Each number is 128 + 32 x the weight over its row's rms, rounded and kept within 0 to 255. Layers, rows and columns count from 0. Numbers have three digits each. The size before them is the row's rms in percent of the matrix's.

# layer 7 MLP down (transposed), 1344x448, rms 0.114, rows 556-618, columns 112-223
108:082071097089156148051116196084144127115124108106099151184093143113145133113136139102055104163095104134116108142194143133146096125112139130225116077136124129116158099149146129132128127127102008092129129070122118139147099086019121117088146184117162120117112162155115221163106081084112152141088103074076126132114124174186077128141167119139
094:113128115121124121146115078125113119156077077096145170122145091167113184095160147143096146121092139121175168104145132128130122119144103126125138126117162141154166047068131103144152106090122122167124088122049156135155122143099157156164083062162137123177115121088107108120147125154116127120122179120142173126136151110145097190155152116199
103:139198142088127143140172059139086100123077109127154106120071096098156119165145122071178104107098139177109144117085094165124129170106134138108158225117097083120121126132197116122111214166133189135173097114157127130133139128100147119141103113110137084065143194151113070108147067133146147105131102072117057102135158143188119116207125168103
108:104107121135184106119141109092135087077127118117125160101144086137102114111097093128134089056136094085115103109093110117110147131107141132101188112133163203161071142152073176137151073114124095100142154163148076164120118049124140105120083128138126095138073109147143143144162134120105116140034156099152094063180116101112120170135149074098
103:098141135102141174124148163158122189158090174096160105130078156180168134137131139134120104172107084135115198098128150162077132151159125148151091094124071147081061139090118147108151186134104113118152113190048168084207137114088130126150112125085189082132127116146085113132190165115090166156126157060140140063148170122099150104110100168134
118:171128171089097116117146110188083125100130157103122094164107120150111154153144168155083083120116109194097119141126125099170141144051138094142131151124089186154117161108152179127089188123171170148200099127112111164138113146179155103118134109102105158081134134154063166085126139072157182128160145127177175134125167119071117210159139158162
104:127144102107166055111137073106116157170135178173114109086143107106097122097118198111171154111141112174144092154165153089116134131119128185127156102084098193098087119147117137152166109159159166131133112140134164152141171113117110084176118091094125159194135152171139079102138075059115111128116133139160127155109131182104139139123160061138
093:140122102123068065141114123159111205108140124125105145105130165105101163162155107139020110137092199072098136156196131110116131083113091122195184110090145122093105147139089141090091157130167100104149099129073064061111130191144139090135135070151169126094135141099105098105167152188171140051117133077147074129079115096103143121148151095151
098:116136148115153100070081125091126073033145129066121151135093132164132084052108135142110121138160092150090121132132166141149191225095139122146162134124095134073127135193149160093111075107092151114082177132127155123130123051094131118100181089141148155119117201125092150125116066113132143112167153111063184122152138156142086082195135106058
096:125161083144142130134087111082148148153096102102142127065146115176069113133100068118106146107127097140119136121111142129166086147084116112121095133111150100139060168148176152153153105156171123069097152134166130156075071087102138150117107081148135158142107169145116124124136067142079097066086105071109142199134106143116101147070153149178
106:155168080128174115076134127119160072141118117119128117144112123113149099142196084165109154139115119130136140098123138075150142135166102112124129124108077178139081057125114076130132105123171197071094183137110086101090130084152081189105102129139136089109138208168132110128127123142082091121172067098115157054169149114117122113127096114174
087:068135104149091139081105090096138092165100118107179101147169167160072142143134146082101172102150157157136123152151129105130139137126102140186097134116076144105109108138162091129151127083143113194115174159096110155104137131165148085178153135090092149107151227128134107092102108164125107182145127098098155109136202129120104140138129108132
105:135136132152179123120186044102144174107146188108101079065169096151142069200072140128120145094152116159146164151175099108166164089133141157112124078140150130170144113094161101150129112193113122167150092141085130104126131121152161136107079096077103131115126112085096087096109120139189139131135145159160135089116126118118116157140143133126
124:132117155173109149150129070154103123106103112105195115133130162115071098108169156076131169094116172116136182093126152132208186183133111124082139164086104058173150120137166057160108137121169200162124089162195132125107143105131148141140152084124138145154129116103133132146072164172162091166147116143093089150127126129093125151140141117166
099:122155093124106160150157114094111136072137142096100116120102168088149171114165189150204129127144176135116100183148168179154146135120112124140103080144119193089144188113126124099158126175121093102082165156129109116093139133094113173079147192167140172041104114062150089129166092129151096140085138132137122124130149104124125124097150153100
096:098120120138160112160131126168074125067069168146128155108175113153194121156171146158103141090136080126074091130203138133176123132119119112099179090174096135117070160173105128102126078136139168101177096126127092190082087121102107138172178125173113159160120057175158165121142132101162090152112130142170095174134103193172124207116095117077
101:171104081182129120114111064108092141101133169101116130092153186133099136145128122163115107126110121113118161138097099116099082057104138111162134125156166163081096158152142124146126175178196050098147100069115160159144098093110171126125086130173089144151115147134138092097098116064131116187101131149143149152098081087150153079105131124166
106:136135181137124118097184136130083151166155178169155117138149124118146110187086117148158192083115111109118121144097088142083116165175129181149121160120138069133151096123099107124155115196044141147167121206128126115080129094177105123134151189114172127147103161080155118137143116083112134111173128111088093088144120128153065095109165134096
098:146119139134161196137111054104113110109200143135162101108047141122141142194077104158118129138109121140155161169121144120106085080099094087112120137139135122131111155113077118092158137155159157122134093104134186126098135117143124133137153158140148092177090130165148108093158113145118161151075126161126079113184162108140119173150149153128
090:119105074048077146162150017099163098147127160104076121147100150108133129197131099130167142155159073138169103172100117128069110094148148112103122137120146184148101147121161097198090076089111137151106117104130109122131155128177117124098085103103153131099047099063112087123139100103090119111104061133142154101179124097132099077201155120063
097:135196107129101165152140082094170160081061161130069110096142112167177154144123143158101182111158122112159143147123163145076207143203136135150057127166110166106072130137120100096160160187051113126173122134159125100116128171123082099139081129145148131122139111184117161151173111109074069134158137099157101116112105084188172130124113196140
096:094142190159145183151112142143141169147160138102131125121150092071113140156176155073143140191148103099130145109118121088174149171136166153132075100098141119136123129126139130161156145108131151121132142119133144100138122201058112155127154153090103135158093056141143164116116112125097077147126145107106131178145078175142087142083131140094
113:114136093114093159154121085189123155076098142122115136187069149217125183118027116102089134071129087121119173098134152166111134136160061143117115140165093152064107146134129180116112124145122111098090176111147163172133106144132131090139112065153149106096090123143128133126107118087083102191116159110134090151093152126135056147158149107119
096:109106156069126112167147116171151111067091137141150194128131057113077133136084137153136170073154179118109132137035111123137131129087115085144127133132167057121060142118132116153084151137175157109118094090110136169137149089189158132096162145169121092095100179127081143183058094160058155103054108117164146124089093115147123172119192125105
103:159071146137062141151125137094223115155176172108133105113156130142152093137150095161153128137079122098034153140117070196154126125087153116120100097083115126136160110089121107138119108179129133134099096140077159085129090147144136144123116126109109064138106153105184153171147109118142099107120116106183132102144162139116108094168007141131
100:120173068141170118067172081066140160125082142123054096113137134197208089115140116150102072101167100099162080075054101156138095098108118146143166085063154115113116134173182124126098131190143144155152131155150093129100170055147140144094124185159162162101120165170141137152111097110143106123140193142092144152101081137157138132117074135123
098:176128129146165140143175122117179108142068166148145094110137124187127129146133165097096176068123158141170126092077081185101141125106139127167116156202073168089141116162119122169119108175086122088143165139137140101144109137085132155073156131146138085101124137154091174136100094119134173087082117139086137138170107109203107128127158181076
102:209095096127129126170094099164143130104120121165072103161154146112127171178096142092129116124144104184094121183117150145180076138120138168076120100086133112051145098135167066100178150124114076099137179107107098159098131114122095055087060070115142127105152186135136109167119172103158125131082077123126145134127137105093157079069100133125
102:083129152106141097168115120112078156089115166125154124190036111164164079136115152137160127142091195151122178085129110098123177123107151117139142048128192105121109144112173121169144173079092185032148093048127165117162127113133090114160121146123131100105045112135075129122183114075081138105096114132126170116104071169120150118146176097151
085:127109085098122206080094138163093146131080098058102175087071068163111101112103145166144177113153142116123133111126128135162157136135113143137104127165143145091050188133125152118188144097170139139157130144176093187119096125151152123133132149083155118123183155132180086104121179125193153112090109140138113190169154100112121109152108112061
113:115080119106118155141167142093161091135085118118146140135128167156135225160124116148143118091109103111104114126084123118131136131122114131132108133159177179064097127162128110120065146158163117074132215143139129172129132103114079085157128110119119094168184099102135112075156122138079085131078139131143130102136098185142084148126082166080
099:101190119123115197102168125156093158134098100092137151126137119132086070120148136103115123137117128160145066079126151094125107073084094130103092073088110177119046155187147110136133133167130092130085092089119125116149189179107112099109127132122129141063180068130103083151140063092095162068158114128105154085097169110106128157093182172163
106:216099107174098155162123119111162102099062167119163087103127191090121110138123119139137091093115175147151093135093121123115088104146075129114192111125142170161107166154108083152079109171189166106095121154106112116102079102133112093107122168155138106128068179130115206180144093136141158097029174148101119109160145136101120081082171084157
100:148141088120084160105113103151164076141119069089192054115151147134081129110098121077095107138139076087074102194150149133153152120113123050144088100107128136097139127158118166192116113194123154169168148156073132110137115154139162110133155083185098125147089111148139083158101165127160124184094124097102134145141118161150110085138107071143
094:131100107149092112166107077100080115125142096133147122110199093047213139090104105082127097070166122147099200140155161190156173104044092143092142110116142150080085133161120144097135182136080097127096110099111125167174180085132133091054084104098150118099150148133128157166104062112132110173108148185122074133148096126121067111096126111111
100:113125137172117144075111165103099136084122124135186155157115124163124134200132120069134154172183140056072118128155137114137167178087108093168111130122131128057107138098097104145082122099103131073152130156121081154191127136189169101162145176149115099119140123103125171125226119188122119146167134153066084149169177089169094096135112177110
098:153109151166135150175189150166128154116170101172141131115119069101117167192161099120074151056180131074133116140056149072114147116158153132073158160065129148139102144155148153122134124137117105082112120070149117174131136142155131091077127134147134114151135107119124172140158158125124097139073131112140091176089129093085137128108119115110
104:134170201139153093097166089137106142117147147124151157064156134149126156133147127091130113147197066103121082142160117129106147203103102098149121177193095088119117058153101148103175108102158078145095171144137126162134069126087119059135230133126164171119173096076133112126119102098085101103074143128088179118159088140089088182098147179089
098:124129118135113069137166143048101118107146152126139130149118122043120158144128076149162088129154119114093120101160173199187110107174186116167149119172055158097152126150142147189077182165158131127071187176102119101167142108063114126115113196148117119102134238145089065132129087071132142162161131194148195165142128114188155084142111098123
104:168102171134142131223134165115087090130086064056167050105114101135115095113149210151150126093111129108109081117161185188139190079080142106142116063112163127145076151103097104093115112201092127109148127116116124131117129101102100127082144130129107177125117199100107095160117148098145148070118106147096154136110125112164153173138079054132
104:140107120197131122132106097148114130150123142100162102106130136113171068133109143127108159108148053151138085209115131105143155157164085126082174106128116131105116085142166110161125139140117140044164125127099101088124192187134136165159142083164158094077123138151046114150146108104148134132024146157132095084098141165060119136123131181137
095:184131151159181161144145081131180149066105127177096128113130136125164149131160124157151080175194119110106096104122094158117123122153147097122144154137165159082104175138114080101101109197119100166114116138096118178161102187144072114127153161152171116121168117131072118120133059129082100174226116156156094097139135115142118191150175161142
097:120092175139115127122115083153158099111113141163104160177180072133116132170123183069149133095109084186184112125085174130081095089140100090167140089126179107079129138155153055138107124157124078126124156099097140086178115184146141156122094155090158113135122136050174112163111213175109088111167056164102166042107067128115052126181086132121
102:086148158186107132101158111101091107065141091082131139100091087149158170136160126127170139106127073119143082155177134141146142185120135154062152145108116125088098127213095111082110159123147055083133130135130108088064222142135144106118131151119083099146167143147117079126148124201117124074142162137087136180166119122088111132160135142149
089:164113022138181155089103109080119153161102129146150130103162119142130050119163090132160134199124161141125083119093129087112112175170093156142117128109190131221140113070104130157146145088102158095131158119170084110132099145112109176095078129129080137076144122163092116131159010165140104160119127139124027128145152122178137144159125107107
091:188105105127167138123126103152161123099069133109088139144089093077172121112086127135139090141154188122122112185209191091082122160143117101154172115097167202163127134104107157137173173085119097094140190119110139160143102112120130146061139160093152089169102097134053171093194154099093102164131141138121109094077106142179141123139142099085
099:139144134125113116141117113149113102135131160166146088118118187142162142185131119110076077109091031221098123168092148126144122132140154091126082080148101157095114158092113148120144171097114137109133118163139148107132141136105093076094138120102144110157124116116096141134160121185114110097068143165164120119151160136170133130157072156125
085:053102130153160172161114126070194162130104072125186136183109113137128100133112102147100107142184171126154140134183133104127087113154086124172111178131169158102105198115115153118196095094157194164139135160134119103182147089163123127127158147113036123118116180189188175090142131128126180062098118036155153150093202088174085112147100178111
113:076141174162076125143134135159148104110113107084116138124161116154089088141138123104137102078059096096147104127118106138196114134140094128131133151116108104172137174104088097101136191178117124137213097196130169121105095133110147075126124112189083093163124125046125159161211120061171154103083157192186133141100167117107140127142099153124
106:087104123114154144151173110093094077092151125135098090185127133125104097142120086137103128103161102058163106070118125229077030129106159195198106146089114184186108110150130164119153141132116131148092159114173138074113145110155144145183064098120128142174100084091093095121126111109120145132100108137110122167138107163148085112173027108077
092:081157115098148086171191119172068155096122147120127127107152117148182100114090145128154130131110131150078167162141116089124106166180132127090093097138122109116132113126152122126132128114093155112072149161138123116124126184114102056132165106134140101116096064124108156180154175079128117150086121098079141193098157081123150166162123085144
094:137123131114107156108143092131100162098081109113095137108096153118159167130175080152099121140084148143133092135167129177156104053180120111122148158106119127067104116067158111134124157097081140146108137107130083122151063172131090170170188161193058122131105088077215107109112123131128116114109174130206101139128073151091114101177131134141
104:084115102125192117185109129112124163144092174115111111142177120145153160096148173131142183105134102127132172122140127148113046123152099115121136124167160167166113135109193129148127123141139104118086053118109056068095062167198132156107117161120122150118126111166128099136138173141178092110120093137099101100163121117133202116180192083174
088:129165129173136145144172145146143193119134103120093107139163106079143106167152141113142098165138147095163089086160102097086134106141151146117094152134147091094156129175111183138120100117133159112154173098109084212151111135125096145154090117204138087152139128170124129153163139117170150047104143150127146118118129099090108115152142075181
101:173119134161161165147174098137163146105139120131153116166121115104140136134143169108101131082118151107105125205137190078129126080161133103091083109155088129160107171091120115111205104123123112106112084177151142147086189136083158065166155150199111154096084133112124179129122128151147163121175136082125124097118159096134100132124126153136
112:153092151102118102135155153052125137127140104160152113209120148123118203121092137149117191189108097188119175138122123108138109170132158128135126098100153158155081096162151159102114132116128094180111156132105131172105153126143110127065107129084112137121058107151114117076139073121180153177101098118126180164142115153120168117127058148144
104:149139127115144099175142146091131144094115084116105081151177157119126128091110113154089103173148125125152145194217138113149096075142117123089131101178092113096087122180101128140104137051084079120079102134080084102084111136182115140075145153091067129182166139155074100152129078128192088088067065191067099096125150114148119158106122137146
102:109139116148143071082052151103114162082098079094116195161136113092167196131122089132139152100108153152142194166128172130157097137089108090107176129146133122137116118095143185154106099061058148091070104097156144115133069218088139102156106175102155193166168137121123084142105100111159137150165158106125177186116112181110102102106138123094
104:134140118108113135109135099140112136130103117114116210114164125203194176062182114084116090125116134145132159181112122140172137152156114049084099159103114201094123076125151107094150095142167066198122107148160100139138120157109154126101112091167126186172202108133093128174108136156118049140044166106191134108143153095119177162139098132121
108:130105154145134113209173074132078104130096092109122083096131161153122135166176165147111076049199144121099159169164176137102101114222121096073056148196180149140102158066124153114141094137084096150095046150146082087142122149126120152141151094091129183139113151126116108129091148092060144103049116095123111120156128135116148135102121120132
095:171102113129132154104108103095165118119109113088089149147139118096108183123117161089139178113134122161100122146112122104157071110106087105142135147159142109094114133165188147198093146144122109087093141127151105137128082098113193157099077094116109192135175119159176161127147141107126075151081155104137176204157117173144146127155149159128
098:145199162143092104112117167120134061078162085123098119176190122106166177075099157112164152067173143119095128062121173102091159102183078174154123130154140156091109183134127088127048150147138119121133124125118143141101155105138135029166163106147162123090096166178215083131116136149113125163142142145140092124109136122118048118161160127162
099:117197101125160179134160133123092132083150128110111161158121071036135111147161151129103150209072140137096161119122091107181111114141189149153136120137142128128118115093062149144191116167094091146167117117137111104108099124149182186058103157108174100079189096163114097140048124082126139146171138089133117137125124148140119116127174134111
# layer 7 MLP up, 1344x448, rms 0.109, rows 557-618, columns 112-223
092:152109086099126128140086149119131146097110107116094181147157100105138099124113081153082159185111145145126094112084156169071123164118164112104161124146146096125120159178169132130107102155137135138120125162134125121120107130165184120152134130064118085113145153128146124150025138096117127129151140103125105145093129026093141100116142107104
097:141181121059124112077127078106166122130093137146135147111099133179134199117099109135137136110099121109147165144089139074144148097150104119156085146141153163100127083159119121148122113096124147179174071093130130110084130104121105124183110113065151133124114108100175122163155184168108152092137115100237153124138089118077112166140144140121
104:128085075130141121156080153145161130150050126085154069063135126103074090176079079080142119152124108075157129109085147168104145099123155114119159126142123120123136144117164125099073144100130103118105180151126124120198104143129060154140122160163120154115145156122132105123141115183133117123116134187167136152104121116130094154123171136142
108:105165072075125146162139115117119169186102193087107069106122116142178162107142148044144123174082136115151147071110163126110176126114133101134168102114105125184130096091181133176125148075139162151082092139178078091133103143068099107154131090075116194148104109080147110111151129122139099160123142127113100145176156114133170173133098171127
128:130068183146058077128124159138104166169143153156126176144133144127123099204070181185096097108066092153130197113133125149130142113101078169198135187111144133132087137114112094142120096106139110113137114121098122110118181171162131104115132092087139145038136148123124137106195114114133214088134157144154158145090139101155091136116138166136
103:112074153193121146105141200152136107136132185140140120135119108127138143120177146114067172141200133115146111084146102091161092150101023111144144151129177136098147100096131138143078153034175129114090148158140181194115079152126121113075112126119128160149178149103164107157099143069146068158118117145105143133128106155127079159133130137107
094:114131169109132138109076179101084170144156149130168179167141121147088112144094180121122118100131134050131142080112128112083145143099125088121133136164119165138078136142100111079168127135125160144158114112099084126177135153109111125126153109125107103170143153139173102115073066154069096105181098141105097129114178099080147148105226141170
105:121149071167167134155155130129128142169134091122105120103105182083113143148169125126172111121115122127157135161078082090153065144093130133113156082135119087123120130141172074196097140169098164139109104101111122135103180155146146087183088099129179171124121119081102069061154163147131134141106102145111106143091191139144107170136115129152
105:046115177129165108068120110160081143100116133122153154113116222164071082127171117119082198129121179114149101108180067103118118074157090097135099184116143086136146155092139114128117157135128130122111137100145110136117221145105115100141110150104158145107153104114154163141101154096181114110131182112086148127093167060130128135140140123067
105:125096093096150135137097148103150155138128138149115158094088060085175166097076086136097158165075124134109047115178069150132111140170161173160160111131149194099113116165155103113151092108138070109150121084127136097080172150093164128160154080091087134101127070085085158043085141140131168133144132130180115162112167119153082115082078128116
093:175091167170148121111121116187116161116093132177084122137112144159150132136136145161156169150144142121117096141079199129094122115155159128060101081103109084128088201135092180173129107119167097104151070185164186051179106132129123165136158113125159084123128091128107146157128050142064103089194120149130167150090103148089121090108094120123
103:121172180174135117113112164103136128133073156218137125195098099178148134150093141124153128140128134100175143128105143083116124102182162124103139117120147147143103139178167072177098181128078129107070119127189108135170143155175140131124107122152143171163115137109097167136160120046118140191118145098175137088167093098075178095085102126162
128:162098148116138111129149107135061180090135130148125119119118105092085097138129162143136165175139216105131180149153194150135201115185157125099145098102127154129149155122143150127154137147087074147121217104143133109141164087150102122129172101139106109173118171114135111145070159167146149155128118155142134177138118143128161162149136119147
098:111093077071112119149081159097105117125146142116161096147141086144166148050107129154114183124113118089128117131098132142108076144118153174142090134113147096136127130134111071140161109135156138039123134117114105071162096149080146130094123122163128125079127146105165075127159113142167171122108164101097192145158130150105117176144142061116
091:129182091108069170129123120133128146146185158127131116077127103133093134162140083062202156109113137090138152123122105075086118117152127105130101172098103191135136086098143090166098122139130165112129119202113156112103047187117161123143173130166135086130084156160111101069120120153127114114086082153152135152114145067115136144153106123163
110:094128093150110137137132143167090103157148138118058147151185145121112134076126121138101112097066102146150157128133166107190090117147134131133122142091146132148143061204099136157193117145072155007115145119089136135057105125100112067110126125164093081165084055152162141102068193085092075106146175152132191167082156142096110145087110089180
100:157121104114121181148079166099122107085138126069093160176160136137113139123081071167114099163209149146143190118111136188152065153114116174077120126114110126112202082130061118163119072142187111180097125151148090071161155091141100118095100150112126098118136070172118168124154114108128117188144157178161128156115166123167153073134143170164
101:125097088090163124087129115122114137119157101108145127110093140131133074133140079171117162107105090161143128149160086168156126135167114092122138148115101144118190144142082166156151120136174128168148153103126126124149159101095089120074147185141158072120097123160175091140120182143141132164181178128134048111113138104130126112143188127129
094:089060038163147149098082142098125144149160126142073140176155154147125114105177115153120107142131184171141132128137093073143133120154136136183129088164094092158186109104115173154165127197124107176137154124176119118109161085131071127101124125099147176116123084165117156186098104154089099101166091183141143120091139124135172186121099146114
100:096118181150100159122138120093097119166152131092187105128145137148105133102043109183080182078181127054181159191069064117154136093125138124124131076163132149119148117109136134145162159127156126132130083136098152117111104122120106107104121130110147161190142151074152105117102146132134190135094139142098159092106135144177108086151139148106
097:085118103067083111156129165124155087125121141104107133170160143107171119137092179141139132116166124124102160160080107181117158154161100163222125088146170168141112093120103084133152163113120150136176130108115128135197119145103103131117155141162082116058175145102164099115091104112131121064093191141117119112125141065116121119087144109126
107:160166162095129099146144157092114151139149096135128167195102141136111129088068179082137126171124171161160100168087159155091084165153159120135056156185112147154114108131111122129120144109107227092082191105099107166187158133120137100113106102103151116135156119100107117143104129110162122122128152153171114141098061148156145091128126082160
095:087068123123105148047138119092133094160194147110108085082134149131084120151123129112135128147111122173133139130122126151103183185090119117115126167122160146190134058147133153125060134104062134123126120127130119168138097101098104080133105118142098142152085122167158113151153188192062172094184093071096048130099123166134137176118151137123
100:102117159092106125188116129129154121153112141073083129128139143150142139090092106109151127172148143086143132141135113166155127142125105079145154109121116153148097075076124103116146179154128099174145102109156047142116116031130110134125094149116078130132141112168151130112133150114119143149176148119129169093087126098124161131112149150119
092:162118134232152147101162168085158091140129087123046161098173107177155095189100094103122150148120192185121146125086098154120114088144121182185103123157140092165156121078158128127111136141147116236154135137105158195110114106156156170201126138138130137148130145155106141125159114089136139099095159113162187136138197131116085104080127167158
093:106146133095129105050075157126118201107102154092096124099107116181106131147139184121139180104128109136098122102097076134135130100165126124148084097169164094113130112125111126172129089150108135126123206147112104102173178152109147124107146149152115126133092046086068129115102128140107131092106122159111120080111086151085124136081085144080
104:086109074108077079182123181085048126182163173080139115091169123179103145154107183150070097128131110123147073156117062119127160123137126106193134069199111184124102103140143129168152161061159173122152089131104149112137180131110115104118097160145084094115132104113094142133094168123190135079122167083145083185109181237156173127132145141166
100:145170118082150085117075184146138168110160112116086134121131102133075101142119096109092117113115106179074126164124085112172105139190149123160129181130156170150167123125173107108170091150166104173141134125098115141157144115098126099178168147150110104157148112142118122171084146111097094095128092175140150149128072065117140176082112158133
087:110113101147051112107163083159163092161091156064137127135157142137145083064109157128081186162136139159108084189143103096102128127152128149156157118173131174188163096093119103120104057073140130159097154127076144107099123091129136122128137118141109142133112126116168114136147061080142113116143117090101089133148080136071118145133117142103
105:094091175098183139093134126131163073119104119110139092141093113068112113100114103066129144118144156083117077119116121111121072120141074168189092172138128126119088149145124116112171143125154181108105093113105137179136077103119096095150098119161137183156133114130169141149143128207082135139093217121157103106156114080084096118154180135109
099:129060110117143101128123090116140152150078108127146089156143122136127135087136155181064114081109071112130109124163144062094082118098093147100056109111121129107126090109114090094154113093118126124105113119120140115135013079108079169087080143144110149112058098119186164156096120122128094124163155095125128105019131118144158089168078098100
103:156079092109158094117096101118126116137149159136139085130153134168132155135156123087114105059146091083177113048151176062146173092117196086128156112083114133069153081146155135088099134174118120138135128168156121100122084105100124092184177129171157133155154120135089119186059095143156124069119165183120160132164113146170119160039171111188
096:128140171133119147100177119166160098126137149178140142109104096033184102196126133130136137064157090123141149110123136106152151087144185116097114097156129130108175129152087138103162114090094209121155115150128140109157131095114107130143181120120156127129193133062185147119105140099161149149165105132133141092185144115118094215148115204091
097:164111091102125127079113162117172098125128177104110133138164103163155114139140109111178101158112141081106127139120100100106108124139083074095116096177130152170146163150105145189203088108154110101086183161107138030107088118112104146080126154109126123131131135159079072074108145160198138127094111140113168159156126115125186114094112107185
099:134125078140148123147121144175152104146143062150145129210116133157156178182119121149141093078138114146103162108091137138172079100157172159161126123123164059099112142092137066120093106147103127122103089125151156160073172137070119123117092129124141137180172121121136130114096154137126152168124149189132117083121106146089128130119124159127
095:166127129138107190117117120200169132139126090139101113228119163131102161123139183106148123041130080093135184148103101110116145138125104119077101124118156146107147137113197140190115134099132105134117131114060167117100070160025126116160130156093120146141160115212137131155166157152145100170137105040104094139104129072156138176135144156150
098:145097086084099173123110125123151117130109049131186121150128128147095115144110074126143136105085172124123063145040123121193107095167143147105126161105152158138175166160148126225135134133131164153183134135147108056160154109101158196091090140120118106138114125068088150182123119181139150135181154153193115145101131125119168063154136090118
096:115095178130102148089123092124135165154122161092116126180040150160164181145162129128135147096130170158110118111110148172151111121084094095114099073148061179128078139119119119121121131087114164108099082136106109165175069151120124161141144030073161171101134118113123162102125149102105180129125154142131085152165146142139153174155127124166
098:131150137123189153133142120107115112157078142106070109152134060136090152102123084080129095080133052110145144133101100114121132141162174108173203087150104175122120165137195159135077149097115148186115173108049122105115087112135138160114183128153137195136123096153103134117096097157093116137082153184147113101106173125161161070117149151156
101:118130103107163133119116171149190100108127117166091168149111151159138077169122175146162106124138141084114113094098163129148159169112168109124132114118164118130133158110083155119148147108146100138156115066107167122093161172107139199107135141116119127170145088147101130143147130109153097167094183127099177139131090061115135066107155135052
103:096120119111136133165135194106119119162119134109119082148033146127117165114155154115082186105107131154172095108161122097080116182061053128224104105136118090127182119141137120152130099074136108106079109169126176091090152079112178155133153105077103120164100140089138146072166132114125084107110097159112198085145066154092153190190145091174
099:085061095124153187107164132092138086077107124101109115110126104164118071142150112127171120101065146098102152154174141117182129092113094171079130133102182160131138131088112133128053145076072117137140096120109209206161055147114096131155116157152110114098139075091128169151124092128125102062158122118153122158082111122151101144111137103125
103:123144107122138192104073139166136097107133098094067061150121162094118175134150111195186137070163170166133162090173154118149111110105156081107149081145148092124127131175176106130100132055067108121101113152099128146131132112139164091106151104088151082135131117109171121189072145126113161129149098086079181102118154184170162173110146094175
092:089173170130084177116112136142183166152111174130124128157168144114123177117140145115123099072125107154113133116135148107145158146106163090110141159072078137095139021120147155140127118165135194105122117141107150127169171129106163106150137148111157180130168123163171152156169146170153124107135157106136159172122146136134147104140089109098
093:113161106096145102121107124171098155199120126132162111072125150108149115162112100135132117154109147194152145083160106132136124148115146155063162128159180151118188128168130162130142117127158082064121112098063162181093136132174056135111182118110094147119161170094137123102138134105132121127128153093155093163141137116143137137140137179133
102:149094125141072099129124130085119156137105143160067111183088170082167132108120130147067110104099132075097115141126141108105113039148153146083109109155080126133127076102076064171162146103139167155113084083145091093108120133170042136154126130140155079125081129185106130104146142112142142098095113132164120135104109143110096168112164091076
091:112135150148122139085143177173163190092113141166128169146136146132113143176126097128120130167091098129118111114109127124202131101148116097092137140135162138152169084167159142123097171102084100102130169138112065053144188113116131137148143185163134120152156124127137148102175120105145100112115118141138215163070100094084183172128184121142
111:159156121162136115169095165122103190146158105117144161119122165108193146135150128111151143152113156085103172142108149072132110127108121076124066161122168137108138156144133112144119127090167159123208157162183119147149175132136068103105128088134126140124179154115139132144188162085122158078113124132130117144197087131147109146124097140147
108:111136115137174076066182147138065196174153096133115137135149069104142124084126145141104094095085135094092125130102172098138084128180098153201178110147065151158173133157110164128144103128111090126110131096159148183149116076125133095147181139136125114147115107189115200065113143111093077126045107114174138115123161178063083155123117102136
091:104164109113111120130099092139164120137173133173069157110126096097138106145102115121111079112131099087025157186070110123140126144133150096109096127107132132074127106152147048136103130152111182118118166168122172122146126109147105085152089130064183074101085115135145129152146186141121192174149118134161117166120083094173085090113162180158
099:182141130135105131087121145069090076148122100112095159161129129193105116091149184121118140174148128121160171175127159076149178179139149118153142155137146160148095095139170158128165133093110129147144085191105096131168154107098155062056072118128169130131098099140109112174134122083126088098126148100120168180067148148094139182089118160174
100:116147121100190142099174192057095119105137068165180116079195125167153104202197131186100148163119059145145109097112135133116102114115066176154094136188092042134126108174142100105184166124078098135102175137179161055131171095091053120143117101088127088138207115096185117161178162171089136087122070155084120131131102111151117110152160136145
093:130151164071170125178111070140110115133091198136131128122143129137160121129136140137154046081106120161147129096127104127183116170123143092149124119080096140130140140094088151121093113102108138130083105143147108100201191165042127103102114172117155222139108094118114165126177120109144142140092107099143122098146176173125185105159088111161
091:103165110123120144061116115100089082155095204143094071142171081215080143090145117126118118164087157174157101086166113109128185133080118128149193079127127169140131161119156206183089144086147147120049113110102091105155100091133084082109113134117130149156123090134120114126154135088101064127104142130176105131177120199148128117142095093082
108:111111147125175108076146129066129154120157181173103081114139120112169140093068152151128131077135115089113184119142113165123132136117132170134119108129194099161136087107099157144116125126119146177125104152181157158090159174128127120144172139093166136110098109069081122149126093120199126132147157121093112138064164135129065068115121112149
102:086176120098112141090114151102098118167115134130099145115113149128109092088095155110089146165146142126170056063120115071121137100137156145147128167115162195175101094125124171169148192111107089056185097066152140097084203099100121143144135103149158142137154104135110142093158086161115157112083144072145123177098142176105144112152094122147
100:139067154115089102120130178142126226112117127143100088159137141111077090146107141136133108132121136169144177102123092206131130103201158116150218094132114139173179152148099091133102166129194120124113132138130133110118140141128092103123157124144096138105121109164176080137137092117153103112108105165162196093120111113088125121125122123148
105:143097163103173151116149143197157156130156061212100073140180193135131099110158158134113104087045178105156146133154167055113116129091108173147087110081122135125117154180104135106220123129118097115164059076124160129097087154114110091109102117138098191167107151192090157060124185176136147122162159180123113087147119122131105126086076117158
107:062143134111095111158147110101076152099101109147164103105089153080128105092078133142129057107118128130110125155120135165121107159157114055115140129139150092118223197195103154121131156142134164162158158150142086139072117098130119143087168124111133159100193162115111147100164132071130159112173183174109171108071140114138151141134192120171
102:093111077136090161150116154150089161138073100145164135120077112089129177103095135158118108089132098210151185149128147159144129187142150151216141176169122061166133156112108192132128109137118129109079118143163131105073097152107177132116112103116161175150222169175126189081187130091183118109128089068136136160068125129160177127150131124152
098:147142118121157109122104076127147103143158169145113098061131165141102081131135086173141121083149166118135133183074061078126140129153097167184123131111145149086191150122137119115213094174126149103107208112126147116120113099118088135128128149113152216124131090102100125146083148143079100153124121107176085144109173125082185128163137066116
099:135108105118154117092161136154183133157100108066140154110133220107166101108174147119123132109191097072076118091140086093098128139120047122112077168126122153142132093134115097113185110122163159187082154120084202169146136119107158097177131150183102157124147091120160148143137071076148113116143156121152207137081084159130100151139124160126